config.yaml
head_dim: 128
activation: "gelu"
tie_embeddings: true
init_std_o: 0.0312
lr_mult_qkv: 0.7
doc_mask: true
Each number is 500 + 50 x the weight over the matrix's rms, rounded and kept within 0 to 999. Layers, rows and columns count from 0. Numbers have three digits each.

# layer 3 attention value, 256x256, rms 0.0252, rows 144-239, columns 96-127
430505568465534525564480511488502489570503462448517506515511479392491432546525511421499433514531
428421610464506517394439472509623543540505483457536523529566491520445508518565424534478524523551
612521511456513545508501475548600473515504541458487482519390577519510450519471443457487459477407
422343538577523442530399482437495511496553496463478590470474511532402510532533541440444354479469
488523419500537569478614434559438463558506504532544463491466494504470461549530481494497534496414
498520502464444650532550432447518611487488455501466525456471529474538462549545518539516500542540
519591483426471410421489456500493525570516547553522456519477481497533497570529477522501430578353
501435456478558428591520588545406534553531438473560378566460488427490510503451538591469404528536
452489530427480494487521470525493469501514495459511494588460530423463475540480570445509513482487
635469477575484516511498499516479489420506555485463523492490538577482519548446465472527555470497
467420585624422549455510522484511564381563516462442505501536541533583498455495588460497552452601
409496512552476477507551491522484463458555566520523466521542568530517507495436454585512525484445
542426636435444577517498488462560518560455453449540447464529449542536439472516467486460462493547
469485558483523448490463422550498565426589465543438478472449531499440504681568439507488502535454
480490548516524552490463440498455538450499496507457523495521499438522530531530495501507536523475
506486402464497436527513486482528498482460468447492565499522444563608444481467485556465504577485
519543522423502494541552435378641438411584474524527556484504514469420506477457443501513498532434
416509499632532390499481509518441469529484478484588544478493466456461554537468442496503480491533
553559505456545494470548539585490499479527453534505532524537481457543440525504536444593449476549
513599475624567500546534496462421496558527510546506493454467577411537441407524403500560537477453
499439568508529455504506455539459500395561535514492554459601515574477528576610490565434498468467
547592530505533393490532596548503620653429390513518430522506494483584494526470511432547566463577
526501488574466553508532493480564440482511538435492458429469482555416538613488508510488437495444
481459500502487420465466548517487608455568534544589481514465464524548427411479533467497534494494
396465580574558496410566535513485494586557526459477496499455531523544510558487500485572480494469
529534469518507480564477515470574489408585551534484520453417532563402552523434525470495523491466
486450453522472539582469469452535456586587402500453552508440568484518486495533529527513522544464
553497509565477550474495461553463534452504391453492550461468538520510542466518502514536477523552
434621493494520540504502509534483558473450465510433535518553487491520500529406502555506509478469
495472385470519518495468446545572524526523454495489460605434493481568498519595469510533455476431
514453500544476530531565491523527445489460482519525442484441480512467522501533511587458467508461
549617426592558538602515529495394449526468543445468520469525576496528448494494475594512448520402
505406448442490569553527460420641493485489534424602497475504502567457515547544517518454437540523
581452525569558512473538467608476485411495523507528520496575510521508530483534430512464477627550
519448492491552492586435467418530480622502474533553505493567470497474507597556542548464527569392
530526599573482484542417451546498407476561497484485593425458515511568431516423567453509369577497
447507506517508451505516507505567521619562432471476499476427464513572456452532546381475497467494
530455534452521585499587436487451421537459524517523599487492470527514395484525455519557475584534
532450513534465580620584547537473491413455489479602500513502536474481530569520451470449482557456
500478563425449602443494496493479375547412532488413509505517350500629452522471538521486481509521
381547520479489525464567484511439431521447479527504464511515499463525479409460455471460513589470
472503474461493456524553512458420485501519483482564478537553489458540566456497563455479518447492
460446651463493556485560533529437478451471454515583583510535452456519447427518581551536527492551
461472614497548544426459498495481544467520492461520491456485478506540542388429450474521528462480
474454472405558537416515465448486560407490481456565469470513538503581448547484470557452593543604
529534551494513545555439573548554468549565409539488622477470459513513455473482549423555514492460
527587418435419473498516456551514456527510499590485469497455529473478535534586509488444535437436
541448533526562517561473449579425512461458528605504625502494489458474489493510520528480607517512
576472430488499505484466505460525388519486512432455457480474483466497546541435528586534532482523
470412567460470568541515464512470515495480417530425517535547494499494567494525505489520512480500
526359486582464548478503511486409450473573548515495485527480511402473534374472497464475545498491
457498455534555527547439504627547489542479516539444465520553520528476493481425455537503527457439
571459490558512538534451598424413546565506469504482494453503480495497489615487527462507476517618
561604463514509413502595517526494430449449432514534559505475538490574479463511414499442627538478
552541462559465389572463463497498445525487467479524449511426540537487459457572438573495531509423
552511578420389438464530453464468509514522463434446507443490484550473505523491530379492478557473
504496519433530493410475497460498484441470598428504539473558465534450506477454432497487590449587
557545472486574459556508510564487491494514495496565508530542472528470514531611502512489471527486
494500474437603484578549415450470481536456490531546456545518543468501492547559528521460435515582
554439425451557519483542475450501529438610515478526512456508451542561480561476526475499466487532
526564427510358487500467499464498554565564531505523555499418482479580389526521535486483483502490
474455519502535502466498504422586480454448501525531489552525410526502499476465535477457477517531
564510497557426504491450451499463436466462555466456511508554578611477581488489513486496598487454
475473462464489431482492572675401546573479482517570436409550539511495467413459496453618405515417
525433459430563447476487524455551517530489532508461526544594500456504487579500532471503416560570
397409492632499320552469537527521494483541512543511459459511469508417490444461510543483480477465
487504473547518478458497428490478552369575510604531477510484601521524522514421463473456477458521
424534456462465389403461561551514524566519456520506501499472508590464516461470503525467495478604
483427490559482518574511422494448554497443553466454452497529553466433566522512466540495550425507
520473443524542555568439495452565499409521499469518544493553544563516470604475433597491471513471
470544382523510429503464492499523553493515511550514534490460448550453523451435483373444528479515
515527445521496493498435470427447518516524454500534506492429504525519479542479498462473485480485
562513361502396570484504485366547473506492542466498510490479503534485546564461494475487585483472
434443474586472498558475376535558416478528579559519464473536486357467488556540448610482502465444
590545518450454479508464509397584526486530520530546612531478502537400596518536525483491534519513
537444392502465514564508381522573440494458499421489474510429595448532543444478468569488519492470
465459508474515516456448493502502520538451495442521609500505462505425400581380453544502489527585
472623497389553579545490458437474461538488426399518497485506546469516367510469491523520479553467
487549573552456515444516623549493479477547537455535432453521540439504485503414507398504499491513
530484467429494566503490441551536411549443510549506528493495536519517543460536533609472507545544
522400449564542540623446501373549499490470528569462517508467491586518526547582486473439506489458
500468438576510458560541521368528561460550546552574488504553596531486519507521474407543590482491
401476546625593445548550501622497478431405540501437514405558501519525505450458316610471513534451
442431563499539525585513503455458538399508531438571464501617487453448526478511504598614533487531
442433503465465509432533495510476501488497480556497463488502408542498580576532478570511534511455
525529568454487439525478567568521535436508471550542483519487446527533542548562517458489566470486
463628437499673562559545494486441568412527488492513426516549522535497485531433433557442445519455
500562523472429454495490598523532465446423558492457433368494451461539466535510427487443525530462
524518577537506455563443492453457537444554491519462587457535505608467467535449479440502495515489
533538445409487548432505537529543430469497537474523535462572539526504484459510459484509519592484
622439502508497365540421496483474500469555596559546497457440507551427564559497513565543489482486
530506603566500571573465493587463550426498446499421480433488518553556479433413467436490477493522
481577595514481525487556450507473477586553362537399498528447466491525477518512531399483469501479
575642514543440507513487509446439492504439433524553451430456482605538483476401469544505447554475
444507481509414537556555512482459395449442488557463484441538549536456500424563450501508474502539
518558502459483403378471470509485452502543576469515463541457536516427524463441514446501429472489
# layer 3 attention output (transposed), 256x256, rms 0.0355, rows 144-239, columns 96-127
461433564478466512529483528502476509528523473587505509421457527514526575374449433541473569561545
479527366540521532554575364451458543401526450536365487544572508557488516515469533523450499513497
635477590431435389513563608539464393498468499409516445368557485497527468519443511531420585488534
506435573519539465564643509449426550559486482445434501463504359481531533488539477519418492456487
477476527476499493454427553561501504448458548466433531417514547489460485483425473549496419492572
539498385484452472505568486464598425514535548442497530496479521547516511502492471523413519544504
506417462522514519501541494506470462518549408505449501537486468438495494425450497356520538411602
477384427589553437474444417497553510510521509497518500570427488490510537488509430404521451469484
390486526504441490505472579491407524509554507538492493420494516466520539453507478501509443439497
569488514485462492518563566539555511492456480458462493458604461507541492527539582449501469486551
485627489397535468510453487512502462599476499570548549534380499452481541655536470572499452445517
589473463511499493501472472532506544586543533523478481422461479513481612523487494528554427435582
518504505466589433533523443547561494453555475478473473589494508493459411545438476465509478556539
406627458500460516570534479463608521604443534491426439523539500633545455410586505500567476546599
502591482513509506514559556535534504582495480547481563498532597427514519491513493520402593502546
586524527565467480419522483401505581534549487458517570575451474539507429571589587431470478488470
563575496507482517540505452649499504502511537402456482518541538635451342602499547490497523575565
491404521440515486464550513423472581506539496515511521514481454462572577495536572473489477461444
389568483538571543488535461514478472547459527470520471547450518504506551432501494480510518512510
555432465345508444432516520601461427452471578489492507467490389600479560529407476513534489525519
557490472452544545525543467470523509534456479566470519412562382531431539580506458555471551522439
486486500476538540512444431414535514464428543466421352598450499497431530370501448380533514457509
565443504466533564560487482485459570501529482538481398488551473534489506543584560473444524424534
431513572513512405502407426495497493541512450556433484481465480383513575559515495487508463502421
415558549575485518488507458459438501451573506498448413502543508552526614494456536503513430436505
469438528517494428427448553511451483586565543427458422553564440535489442539519541492517465459480
496510477461423410531502627514401536485507543514513396490391544485497554433402446471462488536551
534520608482565473491525490456493513513458402506546541472446435515479544584499515494500464437410
495546564452537528460498455523545513449504493559381473462484490535485442479436498471509536602532
464538521531455415478565484474509499511520490404459457514468435486483513532451608435415453540605
470443528488542410496483539482419549499514528479506520473527616469500488546450418549499515501586
556505522443438507535491454494517514518513496505542461472543496507472494494487466524533539550489
568490493592512437447518405461434505471631475517463471429465421600429500618472505531422435380531
416538440503439494438545446447528483486457467418508561462466486515508519548446467624476420526579
535485512505476546610513586590555526533497510440433436437636593520494488448423500510546482508460
528492522495497472502585570405537504568485411439547533530514483470561500401632443476490520508587
481520554451517451520478492519533540418419583486478500585400537413584541419484522403477487470459
584497396451447550449504583533589479506482423463485525588517576509547477549498502509551471549602
456456526470552388533389551530543556508549422605640490352395503505510553516510534575500441463500
487574481502476431475538514427571462560501510495506471497530592566481511427549487499466489567492
476493529449476555412520491527536540545535518483488432583493494471451430461587456521604547508499
426455490494467499506408509471432529485522496590565523541414442456508428457551445493533505479510
434542461510536450498398467486477510513520514548436599477524592488489545515491366461463498536547
458566415534550438458548457443492506418523463448463544523623509533409327410502546506448485639573
500517432499510504551520449501581413494529526478412542563508543502457317430507515542482536573504
489505502409522489582505533473482494513439439426498506557577459430517487449518504485489446564500
544447566499400409512489597451455459516411541502585576536489490439461463513551483487500510493521
512527538517470472460502596509567502512490441512493606383480483462473545471526453575534468498494
645505472525478526491536523498480486439488464468537507500565493581478516557499504507447437401460
468612538494548540439506484578473537434530567506489531557451546478509441513434508537484548492528
512573489528467400544425544490520493497417498591496532563466578437578454379457541473500464452524
495513453559470456482521528481458615571513573456563471460558443425452519520506465566496523455555
411515497520518478481455433488492510494502479557556453591467532360509591397549472531596564412487
496486495407515587503529457498552511534470502455540522455492519521490493490511525495538456541458
578509566479431552466487614426507540525569447501538520495504463429504489593497550460555500560502
488474549482469482554417611547497524449557477502530497451473538423560398518545513508498411527518
537439454450447515487529551526505484582556594468463474517582469499562518439483553522434495512456
441415563504518511432447443480532454477497446640538523376467523511499579466475501571553506448455
461483447559481567479498392496467492455503452518496493493446515551458492492554412543546505489474
437608520537459486447465363551513481474504493411417586547570467562406477519487574536413429584577
520551539462504427491506518453507457565403522480562486607411525475464464499477484458524543453464
471417483517528418458374439425490510494567527526479520503471541508578506505487396490556490481577
557546539565478542467485564587510535504538489484536547399427475502545455550568549504536471337432
441474505521463576493569519492492532511518555440524498530415462424559559520465409489494524472514
507496562509465614537558475557457520389522463485401469547542472498515457502485487542588604518491
543421441484447475503530465392429474547491594418546513439436421463538636466479471482504429418432
480525572582478525413474446455489571599499461542466569469601387455413471543530557572564582497431
508495461513447524513469456396453494544502529546462424543500453460455627513537512424564510467440
549524434521549502521515521561511483518499548516567491448438402569481557601565541575435461441524
541501514512477522530512468463491512534496511568457491503549490554485472559549501545436529515511
531451589552602507559469480443503605460500428463422517517564443531534400544583555432512485532469
564451544504541402497510544444547504473490522319495533508513440551573509505560487480538498471548
611396506550496444563415476523545455484567517555517516486552431551492486591534542560496476397445
689600474455559417491575528485503522572492522488539462459474484501430514517475566546437585482513
573522493573460598504488541503498453531332502559439472531569541499558472582492514610554501615461
571591513445502439470535538559397454497461501500553565421482446513454432519459558452495422493512
497502475551476488439489499515459463485522563485417545499550438489525506485395509459490486482579
557505501533409505408505491560671447523495530450464506514530539512437467423468479409500598648616
458417476469473524543513461578484522578504544470546458443418454498485516475554552538514476526575
520521507542484580585522606427464538480442331511548522593567564464424419457505396531428502507482
582551620565509469464524544416474573539543427626530562476522431518527502464525570566477526524451
483500524508519503497499458552455557525522472490455446517511440557522464534518536522532470520535
485502490508526550413467522424511504605567467580502488396482510581462631482489445567492487347481
523473453556527492468474412512601439557503458542460571388454567561505500566429480593476437505469
507516473508529482538472468532503536473465531574484562572522533538460479524543440489489502505449
477530588441545475542432500507506462528424529517402390473376536533494472466528540422532517414535
545353541566480497499541398476637474511500530430451507525521468560451507510515634465530514485532
584473499506436491473517506442475523486545530498501425658444493526376456525547592527465536438457
531412506543425484524507534460525469594562484466453438528512453430494531480495535446516453544586
497512502535515598571565442558522563543429328537431505466579503580492495569493520521497587492498
490426445567530457454462541482495503540417500500602430451534449512508533492574476530524521438476
431489481381554448539489567499524492486547537480523416482509459526583476498524482467486474485575
469547556463535479527554617558570553467457508488470458603477582424538454387473456472559494561598
501490465454626434490455528485544546537545490455516484487477549539510485508562485448523563478492
547506483545425524465505479552559529518532423538491487442546424510536593579558479456532505439605
495482505537523538494507544648497509492485538471535447438499358512530513464516597477494478480520